Weights of a small GPT-style language model, trained from scratch on English Wikipedia.
Size: 18 layers, width 256, 4 heads of 64 (1 for keys and values), MLP 704 SwiGLU.
Architecture: biases on query, key and value, tied embeddings.
Training: a variant of SOAP for these matrices, 4378 steps.
Each number is 500 + 50 x the weight over its row's rms, rounded and kept within 0 to 999. Layers, rows and columns count from 0. Numbers have three digits each. The size before them is the row's rms in percent of the matrix's.

# layer 15 MLP up, 704x256, rms 0.245, rows 109-217, columns 0-127
095:593512505524538425522406622481484504434486480576593538484474469451442526528522423422477504534572457566488513462489490508497440410526507406496511468429504463374479494547400451466544592515437519540508559424438483419466481503504437510485555429523475482381503547489476407482607508515558508468522510566553407472558461527492478496448465441489497513543412533454451477468486574504534550503564
096:480506466380519472473483412404499483520452577529543507454509422558510543459466533516515515509545443657506462505535481468467454503573500480500564377488507523466519560532450492622476476479415525496467547454451561483588450466520440503467534492492420504556455478384487514472485570493464436451499590429555496473442396576502512453526478523467525530483451611528478451461520513587523512480524
099:500583532527453571642522473522446541612408490487544477503464445574338486490535475481452389457477490557468475513564508419552521470559572610515425532487395472522502571583470455469474483421432554514470520392484521540497546482532502443508551583519517559531493528451623504505433407543532459566526475476468447549556496491438518515469470491530533548552574463564528489491572480457477478584530
099:485570556645577427500525443475428454500479544488524511478495597518573396484442523591548525465433539464571493545503420523449535495446504506586513540497505603482472438484475502512531547524528506526484490432505476459378509481599450538467575489449498540538440567516405463527581486499489493476569558576451513481539374462493523445543386429516528525431510449508471426375549469476514445409470
104:521427562426403486529531535528491503467421634418382489490530579567517613527488492508448448458544483504446374534391501492467490445489461501463500468510480549521464413480407557476480399594485522521436460541468520501504513537540454515455514448504537566494475611474518467460415460529598462497465553480477507458505413413431529483563507488497542498512493440476559547529434399537447395486459
095:625590502526509548458460480493507516367516517508397549472500452569394414497500535498514461443497531465529456519551566534529545580491417495591532461438600462456440471506477419460479432565458472458449596483583510442460532465399495502506408524463481532524575459477502501449525433528478545479422568547469444580454482465447483494567455585546492442541556418464548509507486366519378472437498
106:519561467526531487503401495558478444530456544303540517507454486618499491477459539425543435384548608508455513422421590473479525563592520505505564512530521542542495529475503508501513518568549589554510516426502492491553513524427507472482511472508526487476481499521429419479448503501461501485535512418567493485453486519565543554408421472467538516592528476462496447410471494489622434422498
105:546375563483427331495594510504497495536475486458448485507568516574569486510550453421520397519523584515443472569483518569517521542462556452487471520591520503468467533412547351485492434553536509563428547457494528452508536574558504539577518590459472474525460438504489493541523497443521495598493524513526514514514424415516550516538494513438446561474500445439555402498507510532533498455522
105:555461558560514591489444405431427512463554594492498437410457479473511459469450517441444484503441531423498475581470509405478457439568410473395467490521531493455535534588447479509462454520428485476598526516534349496508501513435541494398487454545513447468491486450396488607574523479451502477541467508510538524535540508458521590512509583515480472503587558486573482475527545438526543450401
103:480498523373513501523556480447502487519559470588540488452482459538511492526488498486416547497483519499430506475487495538449346431448562477495484442477430504460474561602557484594476445533401527518518435443531437451563486507511510447532536525494487510501598452544487510474560504480500558500588503429524506525542552539370519562424523482490477490452553452473504489429538352470466466508453
102:416448538519366494487497569487459526521523460620527473534458408508509442429530440515494433434427519485418517507353590489470409557400486584546505446513593485426453514461539534533465559501407553410489504494448521521418554496544477423463481524446629549437447414446459497471556555466574543458410511472521435489563525555495546524524474440499575623425421563558470583500530445470441451506481
096:519530470585498507500548507458494536540438492455468514581485549472440451516446438427494484447465494583527459429511487424412530525490572441514407458477500437501460509504490400545497425522533610479488459360487533423494392522588408521524438425501526441542414453510591516479499469545529567517558528451557555498534518639440467444531477541452515559516548506533516485462552537549495496562530
100:551418478520500487513483475520511444518509520504509487467529459556457457577414515562569439563397502524491579567564464467519456436413433503401463393436551463478509568444527564549581495602493459406406535406546577514512429507492545506472600457518480510457485486601487479521471566486479492527550526511490433481511505489547447392553480461537491531525484497453598464554520496458443490540482
101:474488473491550608495497530551460523512468495455481544435533450492589508413573494412469422500490425541511396439480567467544481532500482496470511476419378447490552503493462504487464547460510488511595541550373441468476523527475550486424523466419600551470437485511522474484502480507514528504532472442468505538559488430495467487487529566603563496442599503425480596535444492507553456466472
099:532563521454510505469480579411452444492481541509421590531488460569464483531477503562560530409476414452556450452526473481453501486435492502474546545556435516496433527480561526504516522399525508576491466504487484463475487551471452540475543499548515476483529496549502424457488462527496525459396540505528470535466506518559436457458509572525472497545522557443490539473489684528484490446554
099:453581483447542584512558519494538535504449495433565553502475511522560488412491527487454489530550471558532426535505489500435591549454498480518489492490528457534553513471437538483466573511639512495461582468464549474502434449576464609448536548511540583552473470437489453413560441497506488551537540567501486538395494501411478583536591549557509588500503586570517482517539531476471444464475
102:428545454443516518507637504507569488441514538403450410522484466538512529557415493411534482417582408581460567410496541457427377580442440510519501597567479481613443546508518390599486507492509520481540418481546407547505312574481450487438535562536564482433450543517498488527476493489478514513470493441402528464547450474571501515576462436546471515422446430446489479538579525499580511431554
112:407547485550506545473472548396487514555478518617515508523545465443515499617482470550458452527597432477491454598510573484503526484504579478445511519570441517378526532543540474417462494515518473421450549535418462494512498626501556437532565485474523518480489443512389513503495538473586555511526469405474502552493588467564566523530519576533509455489549564547522469424491436470545460520530
096:494535482399487460468489521431502558445601468522466508479509517539501506532602479532543468493536532493386454502548471440439473538423598508500539554506440573561428497446453495442524482471502510422654526495469584444494508517533511470452593518473538508478494513469544528528537447573471569549573568537487512454561384416429548499498407509555494491551440538603539521470615600411515499440469
094:471404514609608490599498438475516369445479518588589409524588424409477459521526517480492560491528463540448503513473475437516508429396406454427544569549522444418585554497541433527553572459568522513517432555473501507596540446504456578489481531429438471426391531539504501485451522485555523618501442496490487570527472387521502542502475463514475385491541488559503460607503412462504465441382
099:510543437482561543538484594508550463511457463518466521423443474477577473641574455437509420530546541509509573463429514448432566518489420509488488522531480579464515515488532533543476515578466442516427546454500492453450568440506554448458541458531532410584451499479467416537441505512594578491533523442426466492507530598455497530320398404501506528546513478491543500468432428499484512501455
100:580491499425541546463438636522515447523401441464493470599507440583482443536465447457496502516501409439486486493588503502478423488418480442470499415469494509501519527418498452446471435434511501510425464617475488481511469467514484569418507455472533468512544394456512514513528494501426473579495447410521440488399524500458498402562517503524473535492526560557467503532512561528543539461410
104:605396534533606501501442631447467549480527545524467477469620518455519451594483507502475553466407505533444493487451500542439485547425512422449456434518505415459488439534499444389495417480520481497510565500524446514430572536599487495486545466520525497522516456552450437564512452478509558486611410372514397504583555530399487528501463487528381450512460489539423489567575426532530492429489
093:507500477525443522545380586604499525445431481478546495618497427564468541488526495429521357546470417522521464498463508449487522495515547554403425471592467506536578475479572505369534483545554463519527542474435547482454596529447522456383473459522503417511478361572467453484438502488527531493521525559502491427477526429509477467539459434574544461475544470558586470495451429507516627561480
098:517552588427429473490398384570486517466483538482409491525497452528491540483453499491409532512447491523489528451482429528543544517489465481555504510568459552548547484504472506462424475481510575505410503508548452490559562551541538487501528521447452567495608457576386501482436451486498477617439453522440490542494492534515475527493462520465362501466463485446511513616423464455565586593457
103:618554520478514464468465482573478577505444553410563457393506538339439483439526368541493491471490476522456459523587488503502446519519446504459514521487492473498506500445475414517478433516463476440448567514513492493470465432428429555523587414513466496557582541563512361580508526476569485518470544414455461604457489554528516510517400434551570510425577507451553499416476590495492482521484
099:538620460420462480465542574478456438492436596467584452460494485566455512507458531438564482550505535424481569522463427479491414444454546468528447534432591505482456485431524492492488499483509551507491494505468507525461516439427491439518457510479390542528554637468467571498505449486510555498443574487508544480455490464415470460495522537506553472477499484585522547543509452581484395442454
103:507587525537495445478602514542497439447460446476607455433532643415476550490527506455444451443474395592528413428526457447569460513540574524485573504550554451443475445425519538556512489600454504551422481481562451512512505399443506501499518566499529484447503555420442422538532461501545463518451418432424528576510458523515427472509537530480435508502478507453466518493552491482573455548493
101:530564452554432531521457448500550459535433543545444552543422514498523558573608429518499576476471567493547466586495569503534524487494403533539535481497483398530509525377542521611400523571501517526532488586444510391577480455374481453497504483501437563533503443501531448585474509464568408496436503544484494437514478539454529546520559557520533505533458488484443532507499582605503472479448
100:439497420500558538438563488592479484508499535464567447429421492519435512475482536530587549470462544510492487480547560464534610513454564428477592543507441453486550433421554457536461521631513480558515505482573471485549474438587478459506556589563478484455528384483486509437500492484491495627497536507505469457454478449442523514489511439571507495585517515556521555486549548428462483493454
096:480490538482517560530448474440500500512486472451533555522546466484517450499508463446448443475519575451521534547479445469537467441520421476554463555495501447539595517466653548464545538412494543490554522477515400464563583500410554480441565605478525516564482525491497497440544443504372516514521440475562518548506512392544531525485442592480538425537581529477468575514472515479607606442559
103:481517533472539494507484519547413467520542430450556452480549528403496428538535572445446425535473482521466399560513466504543448514443455496488456522538516502537494444501484526594449545421536460577456530416475501546429523547648535514505552507541499568501520568511395515478518515476475473502581558442536392448435450586516436496458601484495457460499442361489566475440485461432475506531475
106:463494495474497515503578445563437421449533499503502605527539555405488568455477473454556485432459464442544583497487503527509528484552467456501542498473603448534415479440487507496393623643499459496570467523527471585496487521552527548647430511482459469511443570455480423479524530489426486488495498381447411540560530460506513530513427573560509478543463473523478530499448476513530495421488
101:512472533512517449480373494548524495403412546595548431440521456523453470433454514535584571407442566440508511507576570527513482544441435516497528564457543475481517474512570497477443485484487544507541469565526491555534560570567430488564529528519471561531564478535469500469420524480500547571597538503524504549574492528442447560567503488547457458496454479481479569558413482528419433518554
096:544475538499597450550496520442530510477478580423479454452464477506541542489495449610444467490580458507426499356526434589547557447413517554576439443554583469473549583523528506506453563578455470526491393513446557479525502437520439477470551546474494459538517501532632543489505469471420526535435497536511566554519464605403472500438470456527602570515433402596490530525488435516517412517566
098:494542486558483535466541531516547495481521443510504563466490449509517516488497593489470496495535523453573510469572461463494521494483492543492474515430532445525464534565441430440432552570448585598385521528584589514461577522406490491459550588432558475495532409512574508469513482430548568480528468485516549494455510486572451451525506534538468526414537463407553409502550522508546400475514
099:498480542429528511496553424463511507512536516587443439449420526442600504465467510546525463506513476490529473488584493485487475538562486465530525569513496387519406498550433496460383641490520536471469422521588538436502462605592522491533460555542493455500429460491500533445477504561506483507430545437396475497512476484539494492459477497436588464541416452590479458569492478547435541549518
106:524553445471423567408466493520540515458549485496565474544458448511394502440477467599455515478537396453538435460504547506447494586406572457579425429438530421539557553492424541482469449417503625554506499429496493524471476496549452570501492458517496462484533516550471520489496506513567509431505449568447559487480467436478447461548506513530458467555560423551442401466466547449471494459426
100:479419572552451583495498519433510504465526533427560549512527500583560509505480605372568523495538522449593554422496518405482511490577507511437478549526536522536535475535559495535460455519495507434456566467554501528477618387547445623497429520562547494550458533498494502564533472491517533493497444451437392460553482470490473525522500541518594524489429534507511575441504531401560498584488
098:499471526467487474526475515566412549512515540474470504547462647524631448469535474406516609561593524480496501472424567435520474493563518523498505447524487504498518491549565527484441561516517556489523602509549539502526510536533523484525523493369587457466435493507548539580474491517572436482521587467630511497454442465520414449507495531573556440490564586484558589393558520512580550543515
098:518527427523399600500549521373505511477402410545412458478431538415439470507535483465513420480460547487531469539501557515465499433483387490474506488542440522522489489632518544552497597507453459543468419521496549480457532457599525638500498511470425473440472465517467539616444586502580460505565547474413548501547466367567463471423474509520520488504531452535532516483531492503425441607452
102:472482534526455534491470452475504541492468536538475586540470505460510490454504371520548487582517562570527433447571489535469480480501577507570417542483404473511497519426573452549497453426493454536531553469489525492534479548553535410544499572469495468501484503455485464507526458592545535548410483521431517572413529492546429507423499467464465516440449427426539376605562420485510477499484
094:520498452546420554552452544521512496530542508471537501525514481563563401579527542454441490532511436476572579503473469567526570445508545498599570483564557526577516514485517526528412494471517552433547491551386469508567518488548507497509484576488546534496520548542467566453421563566435430480586447420513441467450550525517474562545551397481542423509473480475478557619536478495476428426537
100:457543492506506458492422457591459547497541470458547487511460470586569571487528427472520452551467554516484464525509485446420507447455504451524614629454474472435402488520498425433473392478479449501393384448467496555439561528537510562500465494497612464392488522519636460450479583470467514490503487502511569486429452516453477490460407453499398544440553583524475485554533483552436445417490
103:520471475506497488636482499467513556514496490486486492509505502532479471469499463517494441462467602517517523462554456488542463419484603535463554486537543493529545482489529467482527532594427558493531519519645468482526423462508459510497558519434474572447509534518537512533497506500595441469489479468487458482475474555534520669448501436514543556579537565424496502460501460521505557509544
100:494561404534544501607506504520444523513527420591472520575514452466536477534487508369477431482437502516459493558443380517553421436485556551389519376478578489598487456440536482547512607570563588522554458492513503395503530500550555559608463552520406536563499497428526463452545463455518513502515483550452486454584479453517464472568566502448489518477500554491409442431582402562472520485607
101:560541478524542470471553472440494529506458535527402523464462439473531525535613467528490512500481518453473445472560508484535530542482546492532512579531503424467545392527502473448515550476508510453598475433560592453530507388511406464443501439464474602550565564536560440443452488508454529489422411442575536610414478531530585505440522409536508552475507454502516550494541520489477553483482
094:532464521431469441505450409611532457477529475423501486496464507443481453440514518442564543566493539471544484431494426486545511582612402553526481545450539536390476491474521503502525527537500488566402554573469444537530549505458525443475518462482536603504461438550473459429450536437543518503411570576504537547534492472433428543454464494501455494477471573463465443464601605492487493560568
104:502524533510549584532605473526503515463587506436542499576474489469515534431512481477513485437577497511477525577527492584491597536422406541409570479509508523391487478457576449447388476494452401442524518499603466500504441429498456430534520571579466479545450615530527570467517544468520530516515500488412490553631460477474529453520547421506435533456444462533508448450441601439582555564484
098:434510461486551506451453551501449496532498504410497564491486499531542480545577489473462432536514486528493508542500545533536434575488581503563405523558505575469524496502531572507512525511491484531479462488489448464522544428585469342426442476459498444539479415534524472541494505527558568641473660444517491530531452402426445500464387555447547441473544493514509513487437601367557526481443
097:527509464423493464510485591536429508470418556498512496516493491477551501425508450568549488442393479463398526531486459475405457489396483525549493425565570467550514500515599504622464518557503561590468553552467452559492516450515419551525461479539537517540595490492557436453494530526426532555483589543387495500391404475508487505491487560525449485485523385507520536534502530414581559489513
101:504426463456567527526569438495572520502562458403490401465508497435516478437509564597496472525474459444421480450552455462523446500495515477498464500487534495494581489496395498541526466396457528516512525530538515492505513502571449467535439549528479542498514489512376472568402570408480508437552444420516507482460476492393472551547466527466554424511431522570606516540496527503471488522382
110:505551447543495592544481515531519477447577488439548550645436500510557405400424557548559432573518451563480573560489529405503502549517432445438405478556574493463432587477518524504528494470479462510494505523577571494480421520602507468526411451498475503494568499489497520445423602449498472457568478533557446521517554526519532511476561422408542608527455531541488534489461510560379524590474
102:442494408461520534568504474580536437468514477493479562566468612403550444549474528518488380536423535519427494487531512506531605464560513556500575509552577432619515488462453532505539542474523485510453468561420573480527488485427479379534546465495500578464493494436494535515489620454573514433510479509503418512525443535581533521484479478550551553519441374540518435465509459451523512578459
098:446557567528459501435455507400519517571502472439498495524536496472521495539453541462463421482506558540572603430516508486633538466498537551607432450603545510493504595481463455533470436528461399492523464457503567473508405436518607548387425572477501471578558516547582440535534487548468554419506501509435552484486557507491531458487486541462454582501516544494575512518474468466458520551439
101:546489518471569465547507470456547363466348561437412452530484618477452504441487524521488485497479442548517525562476545539476547506451518534577417424518530484597527405475493549481531500502425467504429525577461533524518532482509434601540504571397476508589498461487541463457467540494449562586480542579436487466444553553611477504510377552488544519545472452528494555494502393579501512503459
106:490517456526465602474575505491548524526513432475461435494489518520544436536586454408516554475545440513487590532486465626447490457517508618587539514524454628533475540485478504509389473510561504541489489509547569438557479552476561607498517509477600481509527481428429506511574470524520512513404509439446568539559536392456473440497480509480431533483394398479555455569419480440523488487399
094:556529493520469405472533469508521486402460567510504444563464535502544490468506469526450547448444430515520475524509624564549447483522460590463417509536516431578398557411567383541403482480449559586445496454549515466537532492588451515504465491440461560493491472443520446427484513502411438599419459449483530425423460517489440520499513535427528521506536501506414473560503517627484485453509
096:551541460491431492536601487452458575471570481482521552547493531498421548480551444542520455487449561467474435483560520586523455440473450531502480496538535480431581491393497441513510441449424532474442503534510489458556401404485516578515556448432528508409401482561568418542558462504507587432584565509551488458488418518457568382539558389475416572541430545419462492503426519532529462530476
101:518571446477436412551500527455578532446500487464479540496467493565468505547493399511452550549506509597549482474525540422535552505417497660515621498567453467477459571374529568507453466484513421473533558468475427529492508476458596505544570540483453523519486525447522476468530562512439523581446518528411414470551496465482426394554528435414527461543559462554419544494504515428540499567493
100:481490526424389501500560436438480540483562541618482497551532488476613507452491468488522440541433457455447536453432474453441502521553423528506520490528494478522515486499541549541481402528478429502419464538544502587478495544522601578539501442473484480415550577430514515551477541508499428440536532471507529510543515486535479429662483549518525526462510409492499503565375524412506464490544
096:421545522566452466467550466458596529506391513487476449516437522545617517493554488460485508542472468492420482436436523381461467416503493454390507562536426501505504624488447573505478393457467508543503540539557495479424512443606501492496533545518522595529551479486523468483513509511441490395576502518563441609561437445486540487432565452497538538444539391592508566574425437554568552507453
101:532479438503461453518529603429480448566498489498561570484493458412500475558497468504506523542475553508461583476500461525458399513546459478468505480568501501483496541464446473500555539535531490502454495458556496568375472530488557514440511507569467507459500487479476546554517520534534405512553505416487506583385530466490491569409580460568403512544519587501549443496619429501429411544485
101:571462480565587454494558608491537571458492486462467456440471495515533605506521517449509549539552433476517468429456538557508538528628517478532472503508446496439510497491569529434519484552515560507523488566474581493492493554542578412480470478480531569487518465445616424543393501467472554450568448502525538451462551541528447534482489515508527507514416490520396365448526521469570553544472
101:500490502409592509517423547580467431581570469521408474456568451485490479551583587478439458447557450480476507492482478425554465541601516525533445501484485511605575434433513503455539538472484489527484453561516464495550577417475568449439509498576542416525537515493415548513513582566504560461499479567438457520485495536564553446506476449496436526496573498503533532419510422507553542593548
101:440554450559388517522536477519447444486525517535525557466548591469458461483461535543509518444549450465504419512493496591461422524436527486533496528537505500491461498444543574538597603532551556488429503496570527517577488481512513511459495512620475455537424538473405593520547476593481496457530414475626446503492615453514503458500475520554451563492480393490567424525551555542442447467488
104:457540459462431476517428472458452482403507537417486500515523403531413512439505538553496441504471561464498520431500449516499467540506464577446492423430507459464536498409434487526544519482453407522473438464544516513545525497483524533430634499495529429603504473510510444490445483518423545549470434447481523509488396453473437521538529427473524622415560391432478416469539495415455551491458
100:523642453533423544562414534525456648523554480592410482592482515433456470555487509584480451494517526502581498439579400587434489476484488428450627530506498488507448468581541469601520465418580529534557576437480530517538498490581456504432540446405515497528467416493576511587508574386455562548504498442498512553483524574470544461478504436480477425477522524509489509577657544525525502477482
094:492471551483505373571429433559486480355487602620533588504421503534428522413468486511480555566470492487456477515504517497492492419482514608473472450511459609487521512465462542512649552487582558519562448568464512492595544533526598531688475516550524484491433507466536522520559508579457512515526483406530412510482431551497475551453503395482443504540520485540493472461412488544532454504564
100:435561492438462568494483535385538529438557542499529540579548518513467481529499520437483425464523526419523537589525472366489446560539469568571559526468522462508483499503454551610445530458487428592568577459426480595497478440474468484543387449438455489459478498518504477489444454627503599494485482583529396547515553495450474503481571502494431533449542563478565477526442468525530531546387
095:522434499540536491481526533478479528494425491450502497408534601541516520547465545580530549454580451477585549437560602505517523504445498468556501506466487517595494447524504541444515476467407464519542576533552474500431499506426428437456450507573473472474490543528476474525540504610590514492496560499587601484519462497477453555503508587580536571580431477577494518440486484511438431500557
101:535484515542579491517447539387499491508538476495517485446533512497473621525437532500480400614601482542498502460424417449514507458510470504397495420560522504422535496514529525578550491448585532537444480471459470484495515504533540529608487437490442512471529489525484371514540552463466519492481460493457559461499501517546500427512529504520427522521526494502500541510469473524469549522517
098:528458521518450472440448534529501475505483577475603482595563554440487516492508500458498502521554408537543413493492428510470507439546557558527454521480470529427542509463515466592528532545619461545580483459557500443478460488479599565545479496486523463501428568483526567531490487535497517584589472518530456447480462360504626522483519455392569492514455500440537463523479506542491487461493
102:446558525465506461549518518457518526452460499522467501513494555537457535462430560543423484580575468518565469545581557538499572455441515453575482535409464466497539464524480460466514488471371520541513490367556572560574569497572459533517503548479428505472540458456491439458526475459483535428535535502527527553522586701498462414507534563511548589505531500350562586490439534530449576599533
097:501514534406519532493502500515572455511485501524527504547420502492544508560508545521486473468505425500463525576482557463453428521450559474573464411538492500613493528491582480535406483510542498560565509390480471403426538511460436558452478446550473635591476514527554495499531568570524513483407494509554459535516488480486510540533506481505502481552465469492550489438513529480552464470490
100:584529404539525538495402481528506597570500485470515487476472474507535596484426492560490478441529527584468414546538566442482542450517487503552409549543451467481483541546472500450612550454512479483523523492374427484448521489540557554542562507446499454491458465408465494506428424549533560549464504522520431414446519559459595391520485473520503558516508478475509457467586547496574481471462
096:451551507492554514467529477469496466618576511591480498414557502422487566481512441419487582440536464546419610438459546483527517534465473489495500536566564536471500516578457462417506423516512457519430514428568613497472366479483579573390445499481446502478490465466500572469480486561619487549522496496483508540479468485520511530483386494580442472551540539408541533509464525501522519502528
104:507508558476476573499543443522595509496486474455468577551448582516543471461485476526448516524656471473524501366545520559509565500508526566486580500511478537574510438444406513439457557478512424525486372492443580502448488476480499543518517496543550517470446499452528481512515489593442481439490442528468523448426513511519530526427491482535508410700507499498427405534609546460452473440423
101:465557487462449576475475448450463529455505454498512636559494553428471478463450507469533496467498552557572416509544500394427568528530488443517439439498575462451491520504535495461482513548455453482520445524496469494474557555518519481545495433507531491472476461475502488583467473564391483498533603514539472510473493512464477453529540492547561474477439554536512573496529511505599438484486
092:572552494492595506539423557483477452494444539461502489424486496449552589494497512617466485550497556439539541507551427493536507579488514454585527510457516450495582437504542467555499505603535525528511487536468430534422451448502507467462529536425496458434494531495468512473582497581542501580479530480510414455483580537492465524425431545531510487493561551559466573493602517442456527445446
094:468472540563475613400541514415494549463559484511512550467605357459459475480444472415453513477490462506511541513413560547493514552499449530566477505493512424458580523446552585463508537474544400450519601422477549449473460586572556466559563528475490527507590481555536522574422498457477552532504581497524488476506536525481420498484451499504498605547502483453491498479453493479562460393467
092:426521561363486522494509509472426456472504453495478603496565579521419410529443502560497500459503537586525551425565535393591575510476443466457523439415402539511528522490552448577539511461481455547477475413496442438510509532438474518503489475650528537511449513518534518403465463566572541456429432510483564494428388580505513445586514443536548480493496448455549528471405505452510443503493
107:499552484498517440483596521546463572546541500535467496499389423510412580528578453425506541531502523485567578462461541535497491501481495456508495493538484500494538527424439558522438640458500536463487521471539419443421453496609611523484524491378441535530543548425500479570477517477484551517494475482477557474420469469444455516531386521444446511405505462509474449488621476601536535477562
094:566503467524562434420502475503557463517445440554442447568425479518517479553460538421479482535537449504501490482478491456423484476422620491500517463443471514362545544493530473507617466505451425511581530535498495443546559447518496550456617461547507502466434625475588580526496429539523550462441468431491556490376480450537479511486516471464494518461541510523454527524485448503557559386560
100:590565587561516501481465486435493504524600430472489515565452470499513503518510486406497592518498371362461506505509554482454537512545426475631528533500527480519484449439516588538453538499523608501497510510574456522502573475549554575551462448547617526491531552384542517524478459504482491466584504541555538485406503460562537536491427490479550487536503477424458596384474517465360530509455
099:563554523533471537517585540529512505466481455462464530423543503448459483455438506508507474407558508443466548486552441500498553519450497490431485502469521430561540450444580409571528480500532577582603481415485458517428471410519530475503505460493547551547433535579448374529490507455468499544605503615523463481558443497542447505546538480459612465514458485469471548536519507488445579437609
098:485398430433518520403560603424627507543551506466429468561504512445410526558426474515496509518564516643505507494518647430455526504569503543549478519509563516474501489536554464548466425555554494491487467490521554491499487538499566510515523512482456440565515553533502566565491525470519534472538533501508521516569504521472494467466468465570469533440499522477549481451487422492429515407536
099:515501586520500414478455419530361522509543548402467588524470410497485526482542454412489505509441449527446377546534461495487488418511628491481500492471491477486522490522482472472532577465528420554567452531504530555479466477419600471433471516487542479499531537554400504466408467486513497428540517468466497551433516480446578425540462511463492577514428460477502435594483440515508498543512
099:509507502547486513454497456428501496456538524521557531481470506545553470477581508529484417365507560511523416656474526460538490442495478606510464475392530544539495516512551577503514524530524434561468479479634511459460422436571468590538509404513578422630492502551501511500429522505531496461568494467437489494496462419543539524534493505528437573496456533499506477497449658485618531423527
099:544431478490532576525469608446485422485498534523441538440540506535408486479548574495513444521592527444529518503458538507445453473470611504408515503466544469505587547560557509432452431492468463466572527482533459501586484499620465487460595489541596602449478496460466586542487461574502525553499483553473447488600474419503480418440548428461535440450497429522580517432497556520433461494572
101:437475500444537478473538484494540459535446425504544578520456544518473496544516497517519439430500475582494519500461474457431552522413486487452546491429490543516530535567462341466575528469385414466431482452457470494442480550474496487506543502616464563408467554494565481426424460458405494486574511512486532512536521535446495475511467600585447483366452530520521542451604521538581518439474
101:530528475452473465471527456576492488518560491419559520408416546540520387457444515491440467479524496492497498464473462480464463471479524432489500499447530534470607575466581527561473562508558485542524424540583406481613445481606494549488594366485463519461459436524496531420467519460475416463565485506428474463623473495553641503553526623436467503491477563478503502425528592482520586545505
105:548477526471466424482540496537465566509582417516512403575465525500548472450449606406545553515553496529566462536551579535467471439415476436470554529504561485531454345611542486584484507505491536514514541596536500520516447531555442509484489469481509525525518511422425539410444520474528503545390597524432562470422515479526527457441542398513465493450474445409449575494480549434567473390495
099:593381523460446477495498513573476439360495511492538490565484540442533623465562590472451437450502495466403470566456497542518499523503387486368541400492507495515447466499495513521492567478486459374489504521541426560472453464519509478535484518510465473499531520590490473538467578591505524405428510522495463534516429539577524424461496492459577427500437457454463586567492488438454638497566
102:477475519472505526486442389589505530465482608471489518471413526586507397511440438547463575512497488453635576541543448453478507540493485592528510475498492505561480503588560513449488595502539501579494499534595487546444420416549506509454529433475516503419455512403458520467476399488491607529553507495541470515485538532473490453509521598483466572506538417556467451452512490442511662570454
101:436502585481535487540482540415507482492473523450506553579466502506478515474528528541483460551483503459498543438473428544539476508485519512443564520499545450572560417505506620585397515561481597493548429512423594570539460510528523483475468487634474450413536597553502485538517490546472394459489541498490479457524566532474466467537537430518552544553537510501511476451484485475457455466513
098:504518503493444497443551619561422556480491483443563510550452514535516507488516494579509422538497549514528501534562518505467565458565543423448548469522523497448522483508535531498466510431508491471655554490517419484474419391477445544512503517488436494516540563514427468525436479522431442506528577575546517561447522564530496440492586627553502608506467388510478527489517484463586424549486
095:504569475636470479527495458585371499511534468513517462446577542454472429458515486388458490557551491500461537481424518556472550427458467585448596458506457478517486460495517523404446493500486522554523520503462468530481513416564467550407479491475524570454455452489509468451481515546433537465576479427547530403468454609460546525544442501468497528501571526454513512439571575551447534567505
096:477492444436484475473544490566508528450512475495511477412514488533533512528412423478524539513585432632480457539508483490493540509493424496516476479573461454586492492466512467527462485469487476600496546426527480428490491530491558614534596550441476450455532500510553455615556494502535529520483554470504463562580547570601568591420450476483410576488479490512504439492438492524533521444421
097:508565560544505435414480492590447603592571451468556512430439431479485520389529547475429502509483604499447510479429407600467518448454562426575532438495568562432536523424485397526514487493585513497505495513505515528478515477506476513513477507509538464499487511392477468484482452569483418619511542576402487513451475509407406417573469493475466538518470519472614565434470528458459545516472
095:535379475424473417488473495523499515382434504524489552480485521548525588490563477547482496532571537446541585522442591535547538424516553416596525439491520534522515497438507474480540526492561447516506589492554520566576462421516506574512481465461544499407624518464446521441481539517473501490523488320554435517453558496503552472495444447487498427484517506554541427614430480517623561489511
103:529534447406518510503471478419545422478502545455473505467530410458506513442421539525583591492467503435422440583470470504422500422528492407343495501480496553522483490475503498434428516494538479481536534517550505442508496495417503419524567506557579502506492564443497524463462461537590524518475570507516458494523490530425469519474527432469405545535499523523460467469527459495478547562489
106:476501460395561468544495523585523452515461470480545528527563592479485490518534430598456460522575479478471439490418484435577466539586487460474503574472490385473521516517501404562635487459498517514491504479578541453540565476532454453527587499583466532499503551481500539429486441526508466478518465471506487512511417567453447501438633583436566546495533483505483494616527452409541467465470
099:529558540484487488532559468558553537470560483437519497468484422483378480525442568481566467525475504429560463346579568528403497494532615439528586564534504457448498543492602504470534448532536533509399578550553461451496480470565545532555527457593538451507544475470542555482465553459510475484555538439439444431427563445479535568454479402555499558554533562437568448545468502580504448505450
098:408461492511531497464563563557488450536497521390477541579541440523535498546563453455563490428503516547438458436520549492446475487472462514571453492468580513510465547514488468452436533476474500573512384479499546536519409551462629606448521486590541424516507558472549523567540578411478487474534476518470447380466437480510524497480422407613510500476472502541529434538485556609525541542514
101:404485431571540498484422487535456476541512500479509594522458489504513406417486439475425435467480631463462523536477522589546469432522505519495491591608568509479391484519497479474490541449500486543471565532487501587556482491452447478450408576439556508532472529507443474484419464448535474440571565558428566492600582446544474484487556539519480511437492537527492466501483490527412598571539
104:587449491570471525475544526483523534522446565480562427487434455532564415464431548463488482510456526473529522539504421503555509501488500430444507537462408549504573523483494518560494535553525502430462455537446534534486583492480461512516547526522535521402464448499573523428433451396511457483625474611534476509493548517474531415494493489534571454450405495413430468448551586412495516493477
101:500535532442443478556529500575474479624515469486490578566570487423473561499500492477517464488423487553455592498445487521485567465559502527428473474558496526490533443562459485460567544516455498537480382419529442523567470456458551433445535510402603512494452476495492471535489643494494444465562410516537574481490493497495503499377449533469499500565523531454582588490534555512543525555517
103:545543487527529472483406480458481461565496533617552442507441468524500470607533437475508456523518482527523429551379543524496473597511412518538553447534409539452442564570543438500546426621633427446471396526479472490438430530492449426539506493564459452575501446483476493504531512507573517500526481480558492423541533546471537598518501574380486501582558454642542519568482496551504518501500